config = dict(
    n_head=18,
    head_dim=64,
    norm_place='pre',
    attn_scale=0.125,
    tie_embeddings=False,
    parallel_block=False,
    init_std_o=0.0,
    weight_decay=0.56,
    decay_fraction=0.938,
    final_lr_fraction=0.0,
    steps=9430,
    dataset='wikipedia_en',
)
Each number is 128 + 24 x the weight over the matrix's rms, rounded and kept within 0 to 255. Layers, rows and columns count from 0. Numbers have three digits each.

# layer 5 MLP up, 2048x768, rms 0.0263, rows 872-965, columns 240-287
133149133138131166133123138107090107120154164104158119074134136087112151133154099140151126146160114137122131143122139150107149111131131116131128
137122109144144113153126097135123178153185136132120166117153141143168131128122088135111153137147090149097153091133104108141093161128113101148136
163137136078138129074127126102129140147152106126123098138097141189119136133136086099157125116109142140136085127121101077163120126137129118111132
168135116088132129152173098123112166114143109111181156154094145129135106111128113091117131124107103119147114128168150150133165079141143093143112
122129174176156068161165133158126140127136125158134120131111110153157109145088136135110108129084088196122151135149165106158114123136124147122118
122070130125089117104067093148088088103086142117113162101142129093081112146141094113116138141085139129143139108141123108136104124132132090119119
105114190111097152155176130123092164142133112138130077156169147139089144135143095099109120105121076130127119118127116134106135161133125120142116
135145153120135140113117143115117124135105155137118128135154133146107121120122121109141156109119077150081121132156168169149153103105133179116142
165147118121137152118130169101124120125154121115164112109156142139131111124160121147113133131150119107155124120109127143101165117174136167151159
111168170104097181108119118135108110145109119144147118109111137148108136152123131144136127147175141129138125110111150101105146101122110102135153
109133103136131150158134117121143147104156091129167133136089143122091149107099125173164168156142096088132133162119156095135141103163108117112125
123115127128086172143126115110108102132125102155148104190127130077110106165131152108141086155112100124154094131126147136109100141139114177106149
141151155174079129145162161207156096091101119118131157121124143083105104143133130133112137123118117133122151111144167168167128131124113149116140
097174112131148126151127128122138169131150115109099131108182113078091123137159140113091122072134123117142153149139116136127134106091104119155126
112111109084134142108093109087091078166125179156100127125104083141107147139115140114121122111171153145142138112166149088107083136099148133147092
070100126137124110130113134107185122110115105130127122094165164157121178102115114103102106137136108075109159124115128131138111110180148150155123
105106128147113079117146109110177158146114159096113113142092146092146089104176128148115117136107116126109167120176125117147143080121084130116108
099094143126120127132146147091141103137141156154132142118142157141122103127142145146149124135137148164105120121104134146104103107168093109150112
132182113123096155103165091101092139086136112184132123131132111108123153072109163182172130100114168098132132115094121171136124128107100095092126
096117114142101062116139095148176151142147111148120162165151136177159104099166123124091165132133135097096117146137141112171126088139138113123106
152144133105130133160117113123158153129130123120145108134127154155119126100151134149130136146128126088150153087102142158167171099165117126098100
121150111095096126127117140113123188123145115124084141135153069121126122155111121136093166048147143136114173107122152108097111119112118138121151
124103118130132150079118122164137094145167144134126153124123141152133171075134111119098103110150154089128179100188124077131106117140162123135126
100117106134092141110192080100127124150152150137154132144130082125107127122103111182185163149092143132138125115105151128145082088162133144142163
159116159109099132131129099114139138102138148149118104133164122173144081150127141103087130115087111132129144157137153123089169107104072089122165
092165134151157123089129133128140180134133163139148118137103109109128110148130137126133168111094099138128129130189134133098112108131103123075159
087129137121144105107188130206134149145129193143099138135159116143098093141134091125143112134098163179110099141131122145126140113138138191109109
149088119114139133115113135107106148127159133122147111099165083109133121136137135156100133120153128114097102087126118161144083125132155146116167
126120118122136105189113173127115118148166127128141103152159113151128123119137114149138094118112122113110116154127162085142122091145097094113107
137107171130134123112101128153109112156147155111158123146132146163108115087109147135126131127130094122175111093083142138131139112128096125145129
125121121119137124131157114143137096149095132127131148147101134134070132137123103150159175104082135106170144100136175139107108110120142109168120
059147098181139146117133105110135111099149086178139140089080086128166122114145123094100071131091124121139110104133087140126123134151157139096135
121140100147138111185128156155120171090142114102139134118124147134130162155134113121136145113144134123116148109157158152146120150095141115124177
129102141156119112144188096135147145080178083127133124144082122139145134124149124143144128195086107103138155167091086108148141139124145098121142
168108124162131123149083135126113138137111142122142121092156097126104095116122132144133107116159112165129128104138135130139129131122164108137123
128136137153132138109140108156110162125109140156130128173147124148121170121103122134135155151121133122117139137166133146127132148115130083085146
083077129123139122109133146149121120113111128103145074136147144161135133118152136114125139137067134139128093138125150098153153122102121137150094
102168124142136095108081136116184132103112114103131112150161147105127135144114102134127086120145157141135147190106143134093166148116129157133142
092123167160120121136113085116116137108127181111131137113123112159154125128136141133116066115134168128155092154120160131122138166114096126124097
122127097109183100117105116146152108142087109146112046112113169141143144146127136103118096115110132120095100148094126100120134146136135171106150
131107128157134182095096142113110092134113095125119108169110147099096090164139135106128139072072066101151113134067116113138157067115126161142177
152096077125105150104161144136134118096089073075116133115160114153125121075142119096137152142122100083136142135134138144084121089106181126143097
112105121133131121073135145101130139137086127095121170190116121110101124152149115102156112127146128167122106136126151079134139097127153097146116
109110139157121084153089086125140100166149143143136127098150068122146101129125118131128152124138134143138102130099197096109139106164095098123134
111141078170144181119154164131135075128125111144153113191152156100157136089102147179160158140105154147101113139168161129146107119075121138153130
196151107100153156146117146185110194129081089141172137183095150164126091105122105131125158121136163091111157170138153085132160115148137134078140
145141117141110163134138139127160121119119151097127103157078113144157139159093125106118110169119073137163136107115073164196141112144112135104119
131153136121127112122106103138121158130141152134116137175127135131106112110178137100122142135133189126122091100110118149126135126088115143103132
130154104125108115135133146154164124119114132145115095107147117108113135149115115135135125115095140146146148131129122125105129100134132144094124
150114124128056157102109146115174137137135196131142124126117150124067151119114114163042144097111111115120145156125151112114104099133100139125120
114137104102111126138126129092134183129110151135142134104109111121145139126136138176109117170123124133164148146151130164132141071117160114165129
115144129136135127186162139153149139096131104116140106141103127144144135114127149128109123121120162114123149129117162099142136125128090146099113
122094103117134154146161124122136143125133122129170182147144114104176157112156148112149134148157109112142144115080156168110137152142121094069157
174129118126129118152143119139092163124127130105137104147169111133113109115117145108104155115154169147121171091126123139128145111144150092138126
100127134132123111104156076153085122109121088074157174161124080160105120109133103136143115133111145142128119145129141113127129163154128138117118
151119148111127150091139179127135103159094114100115110122142157097156137104087151139112088170126119123120118114079095168108142130075104147111133
137136141153136170112106140166149176137115102111165139134108161104113153094159161105090101122138167158090125161119161113108140110071142150129146
135139154128127138114119132136099152128123108117085093116070089151120148132130098088153082158150154152128117111185131134153070079113084124151114
119120167162168168115159142115151157145107097119136120139124121143177148126115156138123115118129097123086141097178123173127164140132111155132131
158166135144109114119145132130103128106091153110104123182137154082098115134128079121134153121152137140139119100080150136123155148148163137146126
092168126109131096074125087083128169112088125098127120107140173165124123185159148123139138161113140140141141128122129155147125123097157146089138
151144121128136107143126150101069122118116126130119136103157127134140178130106144150152152138144163142143084139118122124106110149079161102086111
128151098117105163123150104110147156134115167115117118117152171094098186096153121157131141174075139167192130133144126149149115115151131106106164
109158119127157115097134159113116106124117110107100131127103088119180175101110163141170160120092126125099110099115147094128159123076146119168163
167139147137151126128113150109132154149099155111143136121129123161163145091137119115168097132109151102149139124139127129107106166108131120162083
121131121137138129144130092137125143139098158095090118123151098155086137086139127161105149130124117097115120139167143135149124132136099160104134
126126132106140101156156146133122184161164130154098131124122135125114117140154089143160121137122109122105102124134143121138161122167099105127131
143124120103146114115130145152118142106107134098132137173121126163159103124090131094120086116102094146117127099149108151159117135089171136107126
096142138166160107122129084113173101141149097117066116147202120106128163141156138107125184139163074141148134111120136089111131151110140119123160
160173112113129122100152148084095162104151161130134114125121091105114121106175146135137142106114136118145177165110110108139157100108143140114129
151115173103138125086133090111118158163108150104139120133123148126160132119147164129103104148108131156117130161132151114144136155135162143084129
163145069148159126121100131126104129131079149144125119114132101095126143127122099130162106110150088098119124110149113153108113134123146123137107
087113108137133131112146127166149100137106125128160129128162135133139123133127091111150088109114179107157066110117114148110119122132088140161102
104106125123140157129167152126168112151158134141112126172142149170135107108104141103121109131093124053107120116118130099104129091150140141095123
153117160125131085145126122136129110153165139150138156087125127075135118089170117181158116134090155128085087141170041123130118156126114082132086
174099139087124138094115141166133072151095130126152161055124140149120093071147143183144124146119134152138141140124133112165129121117169087166157
112119083110137141129148129135138143115122147154145140107112164084156066151079151123144135152145140198115089154139107131127118111130086200083125
151129137136112142145101104130102166132122122057088109151122157123121120111104130156120109136149114132134146113121083092134117105109111086108074
115102130099133140116122100103129124158125105111119101097136126140114144123094094108140182163192107148132164142137096139123110117114105080128152
044143158104121134148105085102147104133175104132099122109091178137088152111134143152154119113174187164106121135127116120145122141147101068121103
142150144143142151089148161110145111132134146136134114097142100125157128076160112170164150108134140140131132115124114136133177104147116080103107
132138140149134104152145082083110162116138124161155175145142113145147120099114145101109141138123115125107157101109150169087102164197168167119161
098106134168132104091155106165114099146110121115128155097169141131119101113159131126129145142129122121142165089156099116111134117165123131170087
148150118123139150126118130085126108125143142086099107167134142085110126123116076084154155153168095140151127119105146129115122133141098133142129
097091119133140140167116105138147152126153087115156139133123113157114156183097131084106101177091120130121134132143109131127150128120118160115110
129093150077135152106128135156102157133152115150113122143170133144120147128132129124136122122138106133117107150119160105138137126148128164073121
183115118108150114128157121144103108121097145065155134173117138108110115128085117126122124151093092128136113090116168118127134137159100119108094
164118102094116145139158154129100100164130128169146133181131101123090121154111127153123143110118145102113078157114090120168179166168127106096159
131175161125121146118107189126147117122137096151151114126108121136100120121125127125166148106122099132107113190103111109142148144170112135065122
142114146144135124166127115143126144171133184153115094114133104083111133165117154111146072113116099109129118150159119137115116085096111164108120
139118111119093113122130092108111123125124095113117175106115142124119140101138138154159100106144147149123124119120116113117129115162102113142163
147074126093091119155119107103145135079093114111150126124155147133141143134112150107147099139149115088120167101135171137142108139149120086164114
110159134121085102133198096173136153129151130095143142118098119115136152123104091096196102145136138140136111134113093161082128105144142113108139
108116104118149135121114116097123159154131104133093137121117154082077125153149100084121125150076112132093101107148142134134113128141127128130111
# layer 5 MLP down (transposed), 2048x768, rms 0.0254, rows 872-965, columns 240-287
107118121132135139162137169126094135129125138168133096122134120128092152100152165100113202066153122155115088122104094135174128150107110085132154
147143127074092166140125126176126080122135137145141136133142123126162102207139113139127116140159102134160139138132133143109083139118117161121096
115116148092125105149100162116118169113145117140110128159073105102133123118117131091094092134127116116096181103099143130103085133109151142095085
122142165086127114140109119130090119121138145090128161166162103130163126168127119119145091139104150156115151117129137147125103153169149116137115
145135164130131117099127096101129146095129126114140093131169141110136141151181143145113139147116139132096154097103117135135104111169125128125106
122134127118165110136132162086168136140134122092092118140092113107144128099150172166122153121184154091105134138112118151114136071104126128121199
127147103123178154114149152124087098120124122113116132104143149085151108146126142141131134121118116117133173141089137142129173113124134146128176
128156122121155078101125123111129134111087121149176121127118147137123137088093135176147102099117128092089129073147119181160140079089166134169129
122116112136075165143136182159124140156159140119109104159090133146121125153127138143111117114114083163182119122172140118147132148106144147093109
122090149147131097135161147112076127130152180131110143149127109147141145096120106105114142139128107094092133125133112121156102125148107121125130
135089126129137126164123117142110131115140156135188112112135146079093173188126139154133125160161095134119129156130094049141103165125129111124180
065156148149124091142079076105126121162092118126108158160116104120138149124138111086096125123138166124137152114125137140133100143147125156142109
172153123174117129155137109166149118110145177155097104121135160105144090138129128105116125124152130131120109119129161139135105165099133102144120
144126118098105105144113166150117119118106160125116161134095142118141127177125113127091087157098111100130106131169109148107079127127113129142112
082171080114149156138141105091121110145126148107150157132104124127146147075127158147162128110126152169146135106148111119162102133189133130110151
115139126191144095107115096107132133146151095111103056069090125099108105143112122142075150139151132109095148115141124119112092104135133134147131
091106130110127144092089129110165166096087166113147106131135077152137119109085134123130115178150122155135091135097092098126110127144149109083093
100143101105100154124108078141124127135127108182123138113128062173167125102114133098100154107130113114134085116116118133138128118142191113109150
102153092136112130094129115116138138178090065084097148153108149105140160110129127159116109173120147112163126126086140071129093107144158097132149
131113128094141140166160135121154114099165132107153158114098162142127133123133113159114090154131130135127147103111152123159109142157127124142130
135138112134113162128105118095104166117131118090091134112125133109131149114139170124128102128208154134101158123087124146144113103139137125114112
108135151184121127151163165073094200105187098137097121140108138109128121144108120129134107141143122108100164126126132134111135165156144139154174
131098156126149154146099135156138102110126113156046170154133107152170137119130119083152091099126177116131130116083152146150090101113147074144155
096157145088114173155136130091116140122136134120133103104139131116118120156109175141134107113127134111138182091097144167139103100132129119120165
147099093151115119106160156132089094156172128118104139157187123103107125136148114071093156115120131124160142164104117125109171139123117117160122
115111108129099144112137127139132135110116117103142096073116142106083144146117161123157194180074169106172155079102111142110148122158112141144110
098172141082112120116111105131133083095082154132128120098127134109111112148128110077122125125166157154100098142115161112141146121089129123150152
120045095140127131129169139156156112165199127131132128153133135159113145140116163151141148120103107118157137113118108160138114130148072141144092
142096108095131129125107142125133131149172135127124132160115107145118105123136122102145156121126100147149132112130126122077129158149109131106130
123131125153110115098143116077099114155088130181139149140128101132131103132164153106112154103109146158151113130130121114112127153164110108130149
143160155161114146123148157135133135117115134152104102111106120145129153072124140111151156143111122075078136158118152098153106143118108118096113
118136214117145175174092127080147134108121121152158143076139143149125153113131110108161120103087110147101137159160161147141080131128133124124151
130155152137094152139115158117089140151152164141102096139113151121115173088134113113150155141146118122168144127131109116169090093143137128155108
183126117132128114167117130125104139142107115143146136123119131103113160106121102121168084167123121107108131054138117072126100128150145160122109
178150144154090109154116133088130128140118113121158092150141097154124114107141125115072142137176127125099080145101144143116154166085163108153102
134146101103112086170165188146104118129132119143136128120165147128136140133169131162108159091126120162103118122126113147176109176122096111114090
102152089101140140163136156097122117114107118092104130153115171154158091118134079161140143110148143131126124153095125112126164134090130130119117
126154169140141129162159123124117141168152132140146072111164161095149106159161115140118130142120092152113116109116159133110141146114157169135131
124171173093147103142132140134169115101136123135098110074123140148119092137168141157090108125104137136128146136123122135157158167105121147132139
124152115097153128084094084100151083135164079136089116125089056128096155115157157106141106139142117147118158108138084113122171152159135162117140
089109100102140140133138119116070118141112076102176156137154128141112097145119111136119106074071127163139115140176114138106091119128165152095130
111106092092152134192127131108058143104113127098120150109152096131092130139113087149138142161101061109142123129107163130084130105087154133160168
130098129121138082134147110140095098114126156116146148169156088101114114137167140127148135151107095104128179102115092113151092158129124087140146
136146151119112151119134097173161110144113120162163109100149105160106141125104153078142112172123122144130078120154144088169143130129097088115187
104092105123118162088094121089145144117130072117102117134127119095127152135109127149096155116131081116072116158129138098137126138143111095102154
092147120144123116147176127150116130132098176172168120112125156134121104141085147108179123188118139102174153143153152097107137146157158143136090
078167091112057133174154159077117124136120080151147153131133109111132115137128112183130133113143128131128084146125154113120087137134135159141103
103128146201103144098118146091142150141120151119133115141115141158121128105146128129109156133107146126128109122115142168080105103130156092114145
139162147098201146123106111071115145102087133113150142110145145119179127145107113094134158155145151105122123128130127148124158106140121131127143
120125166120111127123090088165171112128124188139159087113159161112087130123122146135131135120138087071142107164163155114098103081104124112147127
146135140109102174122137151100123097132121101113170118150128110141096124118106149145190138117124120096164163114177163134118140098131083119124152
112106139125138150119112152114115102112125169152096111172156134148167108099122099125117116112136092127137168141129122164158135164117132080114120
094147123102099149107111121097113121081126109099135109116127090127192175137147104165157127133112150185101115143092102125128144155123148110138105
083147142128135109155143128143053136157097137157116135123138133140131111181130095149100138139143105148139129150157156139150087122170154141142060
119122143135109146147120153125143104114116126159130111132134137130109131167119122139165166127121173075089100118134105109150163118163151087106178
117108144081132070132146122155106160096153110112114131165130138136157156135156161142090140188113163136149173109134129160140102107056129123089112
111150106139136083109130090137131156147094171104143097125110157141075139099106085130133147138124117123122130165169145149104119090106140114106146
155170127160157138111118155139197165076108131109114104124141147115139102153081128088120141115132123143108130129136104135105163163087125150157180
144153165108128090133130121153095121168141141116127089106139136169164084153063142113101109111136109117156119128159161142112097167094111152169104
108164117088157126110151112143142138126145130138137172107073104174111102180090158115104109114130114114113103128107127109113118139145128113091118
143149083117125115101132117100156115108135093125148101149134181149108117157124148131161132104132138103084174127144147167111110113146127122175145
185145120114114154163113125127104124086145132113137148168127116072184151125116152116141110149145130132153151145113125104134125136149163101125136
145137127111121123089120138129113096141112097184142150092165144161133129093140101099087111082123099104116164144118140095171146211107107130142130
115118153125101110114149127133132153119136108112133147125113107157137175122140122112169157101125112127076090171098123129123144190063162104166138
090152129138116140147128118154147128130144153099126095153157139129105102140137154129176159134079145127121167146099106151154132107159121132078133
188118143114110106146138111119128110094147136143115121126134113114135150082135151140099124160129157091134149108124136118112152115139142143129129
109115144105143140126135157110110142107131161081133105129141107104153116117143147141122140089121101105100125097153148136138096139123111131164135
083109135179123120135126120084131091080148157164090152106114124088170146167144132112101146112115138152159106148121136122118126118134149155096126
099125112136123142147183120136150104146160150146096174098113140125169181112137104121082170127131117165138083122147125101135090131116112109186113
127145112084056165165157116150118142141122130153104142150135106118105121138172166107117095119175111172119157120103159096153095153121129153151130
118160136070117123117114080114157133140108170129136147145124096156134096138127145157050104150140095147074132133180136120125141136118147196143160
109093159128116116188126157105184086125163124110112142101127159105140148105136110115108143098168121130141111121104149107103137164150104156125092
150128119105114102136106110121150143108115131107131079130118129120128098125140110140109112142121146131134130127083138134168108117129186145106138
115164122091182144125092121145143120111145114113122116202120157134130083139158122139123167129125131129115132138118102127111128151114128125169134
151160183126113115173096131135130166120135194142107105115156118149137129122115070112118135130134103131158121093093133163107101104082158087142141
161112152165080166150134134148131117174099154097163118113116161152147155098074145092105089143111090135155136141098149103151127086137165106082130
099163132161086130151143163127137106150118125119172162130164101137118124162116129117141122137132110124114138131112127165092177108136139178141137
133111136125131126107128139144074093127118088131157136152156159130114143126110113149095095106126117123136172116110168118136117156112102115135131
149072156129131137105137142123132089109107103167141140141127121115112104136126100134105173138124115080172124139168142137105170119142187148100150
105116148147056120185113137123117120151129157097161122143123079128096085088145172152102107119134121132143101084212118137133114095124138134109095
109098130109147128167128138179103124126127134147106138147130104127124156137141087118114060114126120113111089102144149164142159105137151145098118
123131113124103098128127133122126136162140095103134190140110114123116149082149118118140110128137110124132098126161127163126123114163132126173091
144126167159150152116144127148094144140032104192128094124127106133175134143139154148145127100124185097075090121134092087122147160124120121133103
144107139143106133162128152119098116140119063144150088106104122114130155074153132096133127114098128106113123153081113117131139115112154123119148
160110146165152122125133145170089106159102152130157134110125078135159137115139120147132121105135125123117143120092116123115181157113092124170165
120120092135115166132127153119091142107122066113121122144149154155163121121190155130133140098108158081122087120152095135183110094144151120143135
124177123123128150105124133123109150121061106111172083120120149131108175129127100105141137155090113112097168133161137145142144115097138103113121
164160116140097133116103104125122154146148153161145091092111152076138111120158086156150096162143080101119137126123111125123128145113133134102160
128124121127139162117124127120130112125134120080141150080085091172141119115129122116127161152066118106101116155164112103111163145115083129134105
090096084158124099144143145123067145119124148142113073159097148118142199136104135108132041114156118121121164140123119093112146140120114135169149
078145104082117114146160111129133142127097118130133170100136143071083084137105149134145109128130144149156114143124108094125118173136130132163126
102085126087073156099105126116139124135111105152131148124147164135130122143091153130122143123124126133129133135109129089116108079114134093102114
131153105130098197122107167176162130113089135100077134128142140130131096145111115113151092138129123094160150141140167141136083120121100130125114
117151077125130136100156113112132113129103101132132166103124100131128112142157105164132107157146090133143115131141134089145088125138137131134124
# layer 5 MLP gate, 2048x768, rms 0.0274, rows 873-966, columns 240-287
173118115160142099137100131129186119118133129142123117118118130103145134107153095123105104136099153086116124124173154137073158125095141113159127
110117078126120103144115076139165068161121084117153096126148139116120157147130101132126165131130127124111119136099141107110095119143117106152168
064122127120105121143102135104097121103084113100111100076114124099136125121122088114137138176128161140115101149124142160130129148116095128135119
117138111141146158127145106147111124136173123095097133143151125138146105147124132115125123117147131056116152110122100109143127153141131161158108
143104125141118146164106149108128122126156086119137133144089102123104098101139148146134128121086092099145158134191088137086139109087137130103108
146146167102159133116140122166120172140130109118079130139112142120133123132134132120119133128117108086091163151110098135161141146103143126108129
130152119137155115118110107118173114112157094144086130089132133126175105112083064127156131171149154103130126120175110105096112117086147127107143
151131160112169122089124142122160126120134129146117131115125124099121105122148135151168162130113136091124143138136085122116117089160152108139149
170109131161124125153137151132103089106130099149175194118126127092147144123087151117142112173102150184110128136099126093106155104141122108144109
076144104142116115163157150142147128093101161142153134125167158079121082081148110143164146125121128094083105137135175120109114080126090167125151
135133103136107151147144084120115110145130165051148107127189137149151130104139097132128128127144092112127104138102132125138144102137149129105080
118077194143108122170110159126132129132164087100104128128130086127121173133135132120129131144140129112106129130123119093094176131147161134102133
145057155159127105134101134095123140086138169117137108129141159132102107110163113167099120114122089077129152154191125109108141115123138151140123
166088119113128059168131142139104127128128108137165125149126131099128156102154144122159108143112087126110105088158129132136124110146132113152124
109102139126139149155144139117133164135114081106119144134140147122178140131122153112098096125128094106108148158126151148122169136107153172093108
191074080116109166104103133128098123104050124121143164082107107131134113118093117132133126168117108116151153134126130086079095163133125131145143
093129150118118166148131132117149093144167141106102145134152137147081149187149159163087093095106133142115101094125129162148139131148087124157111
128117100108133128120142140072156133135089114127149125109130129114126181129139109124101109147155131092150158111114148163115166151131121130138116
141118166123117134091098136089127146117134158118150129118146143104138113141071136081148102114123166123128168142165149157123137092140118144144144
132140145119122137158116128086139159155132077158128156151141134147197138132135099100133125104101153142079131120152105159139167093158124149124147
161108140153101145133126108091083147124171121109118134128100139121121172148133109112128129148119156109133141155082114145118137161132116077144143
143125115150136101157130129123149125132124078130176173131130111146142155162117144099127092160065145130114116132149113114135124094079099161126111
154113099140105100143138151105100126135120119098104127193110116126150138127092120115140150137106126112167178073145109142138136141107173132084131
109116104120097170071148113095103099143134136153102154131144125106187142146096128099094099112119092126160159134106117152105142148145140123125132
101143054138131142105159126115184108106129097108141144091134100079139100152103183181179160137136123110133114156195180125133145088054131105121110
129132150156113156171124140111192169139149091130117144159119144097144146134127111143145129119142139127166131114141168119136128128139132140075107
136163146172141148177133173161125138107133148131099114129106118131124133119116107171144170143151104128078167126127182089120132147077148105176162
093168114155120150121155123141109113112128146159143135124131141138152136143100104112155083112110085137116135109121164126105139126109150155137095
133165128113125108124088084150139144109120076091168138104121145159137107127124101123158111162114134076132134126114096149120140136119110133135126
128116130157120177117164150109164108100108129159070112109130114135121174114096105158110132145119098130150160120098155104087111148112173137142132
121111078155134137183159102133102086154148137120127099163114092065164161089102128108142111125094078101102153117123093073114161179173121093114080
161123118103119100074098146124166127168130099113141135131151165122126129123129111107113107161134146140109109135175116161145118100132136130155162
158125129147108105133116197142127154131144123098119114136145120121092175116102104110127126142139149108136168121148125112130122112066116094132122
129132171137127141110135132122150142123147147103120127096159129120106111128135112131168127148162127110172124101114130134115113143114159123120126
103138138147122133113142167149093116099122164103110118086138137124121106109138135150170117104124110150108073147101120099100136192131112149134134
148098116116132164142124122140099081121102142111137101154135110112140106130147147087160160133141108096142132139155168133135121141121144096130138
132108132128156108150118158107121158090077131105152165138112097142096118087153113083102161093151098092141145104136101119120173152108142115158109
111127130161143154163147130140124154145094112106143146127136119114161109114152149131115137135167114096166138130135151128086133122089163128130119
156166123163158113151102162094148144119102134185144167125112100078128149154134132134109113120121142128123104115148142138117127159092155147067146
113134101096108100127164152165082101099104134106154118112147075143151107107161119115111122125112138106090148119078129114096151160138148145149105
155118182097113097139132112121106137123150133075175168131142126145158087147157142166117142150124143134132112160120141113146156127135141128097131
098088134168142111184161154128142103076097092132119121084160136125120120147118129130130140105128085069136132136150127112106128145080126144127105
077122151172077135128117119070081131125118136159113157115156125123146119166105116114102121136121128162134117100105094129067158131098181089092126
128145088150144115133143118140108139167121156090092159150124135145127177197147174145141119121100123105118146125146120123166180145107109120128140
146155133124162141130131128134116167126083096098169121073096119151148125128177147149144130136156149127125117116140166096140152137098178128156112
143134127148116124117129128149095176091132114104089159147166159124143119110101164122134123122101109143127132163121122114129130133133141082141130
122135118106130145141121119140065131140084142132098165133160144124089123119146112127142108077122152117091115108148124092144154139131117112152131
118127141137163149123140122120118143114108116131123126111130124117149135144106138096126133143153151071122109133134107136143150116126132130150141
071144126159105115133125106097139115144123125129070099130153118114157166104084110092140157111111091079104168181194126078100145143148095130136078
136152103133143059149184115104093115167144093095076145130150111124106163154178097109134128137082086152107122146148126129130131178123176121112123
122126132160126138151123122115165124121140064167120123108120136107099135128100111137167155135169146105104114134110114141118142145154141139101146
104139159137133102150120088092097128104186124105183094099115129170131178092113127157134160147139114168138102146177148109064117113138160082174115
120167107130172110137144122154128141122087134162141123147105130160176116114222159097117137139116134110118124139140115122134170091099134125129093
166105133071128138140097082158139132117136122124154135130125112112166134151128138148142109127103107118120116148098143054116130162067107172171153
119120127139096183190122118123140103133117113136146143084111111157163145164127064156118123099110099128081081152116160135141164160125147081133164
129119131124117121152137087099125153148095111139097137080153133102134127114110098106130106135153128132119123146201111139098136092116059145087126
123111179165115107128137102125131160180091132133128107089151126101153158158100116140146113126107104142118118122143138105131144084126106101134067
090083170140154126092172147110115091161094126100131147138126123128165172143197143128134113144077120175128097094212129111141144127138114134098111
141137079173126171140131133139093093102144128096131102155163179159134111137110137153124141125105101124130168114176109137145133122158121110119186
170145110130129094149096120056106140107127137102129163107125131160127127186148119148181151116159138102108158111078132139173143068118108092151152
156043109134148131116175154091131167113106127089119160112135150105156130134119102162121118121102124113139156136099129105135133056117146154118099
114102109137125096128150120151147108123126145151096129123074161100101150101126139133134121162142119095092139087196065124112087117131124120136104
118081145172142129137105160119103146105147112142081172160105139130091127141099139112137163150146100111124145131191136135149146157138141164149166
111140086148136159158107202102136090118135081123129121136138147135132143119156130083153079174124109137076158163181158152101170125101186089126115
102140134135134115180109168151115107127157136115176123161160092071149150118135165113125156152131132134127131114133097136122113123127100157125124
133147172134143137120149115112113133176089131143164125118129100130108127105097120133133156101169136159151114109137141158126125107110127152132124
120144110123129089159126134111088104093131143099141115118162120142175152128125137118160125134084169094100170150108099116115129102073132119110122
145095101101132117145107122099078132155168149159099131107155123132145113140156113157139112115132125134147121096137116145110104152125138152160140
090157087122108116119143140085127095106148126085091113137111150113142132098101103152104104166094173094116133127118114070144161155159142122109114
141095173138180090125139125107137114124121141173140120177112145089104132153172144160133102150148135191149107089179155124115109154111099129088137
126106103142150136137115132088142169153119088116137138082124116145133115170102175122081142148164116127146145140180173114119137132135131087164139
106130162153119136131171145132153135136114121100158157114123099166131090122152113146125136112111078163143093134088146136124163128114145136108156
111111149088123127124128163149146101113129123120129160129150119147150117128091154138115105106130110116163093142110126137093135104137129181143168
099101131103104133110139128097110056123140080118131133131135105151120139143136141107163152122118105161124122172123105087128115131109064118124165
113129096149116115119145144094134127134132103107126101146134152122165143146146142134166147133139144129063120148126104130134164144084109167128155
137079146103113140088127160114161180095090097097120151167119097100216107113118089136087169124140142148132192145134128122115113180162140129108133
146103150141108154118121139146107062115130114081110167121080060140107142150102136116151115139145150132130162107139131124130121087157130109107109
114087099085143126134161135125130109155113144113083091135136114120107124136140110111151098123112152120123152148102108126125154146137136097146138
139121078134097139144154124124119085126112102103141130111174115112111147139103157170119163146151149109090115094134074140120134135093129149131205
175149084104140118152119128122122135168116103081144149153102120097096170112106149126120163122173117158171145132123143153113131189131121154122133
109108131125158125112134182091136149131133117104129104141117135134108159106147106117125127149100117125115140172149114122125137138111147134125152
156110154131131112139177139081100160172096157114112122144124135091139116152130135110138150124129083147090097151121125117116134111123122118108181
147159114133107139120116194138113115162134120100125163118112103141149116131151129123130178121141111148119112164107138108134171125146078106117164
135084141135152144153132108139146128131124135138100126143107151116103096124108096164120132179107142127121164131139127114134123110127132112127086
164118126170148068108135149102121111077152118146125125112138127159139104108111109110140108122115134136137142120087139166110137161120130102164131
119169096125119090171143133119109147116152151162152140114134133107094112139146130078144081155127073086179166077136156117130133133155119140161117
111167156144122209143083129106127155131123169125125106131162142091158115165124073102175109136162113106121123114082108142111102129132114156104119
147146109136138120129123131132129140128136127184130144138149132115132106151189147126141151109115155107134112159128078127130109129157141080131136
130113089163108085143109115150111147169092096132156108127150094158109149139103106142107135180088078140111158084123145165110163109127085108120091
138119053112130119089115127122152098116113099100124136137114122147174119159155115070145185092111179085134125122112118074120195171164138183134155
174124109141125113097158119131136115137131141143146152132117132048114130157106112131131134121164150102103169116142149110173096129154121121111152
106130074134136205133063126145105127116119131107137139119161124140129086146133112142130112101113144103125125115146190131158125161138097100111120
131129110136117117149118157106119118126135115114092139197091094096111146110124093162144121126102094139133166146150061088129135122086105128123129
156100165103131119118176146161170097144156127122155169062086148099126115114128093120089138128110113110112104116154127088154159072124138107130143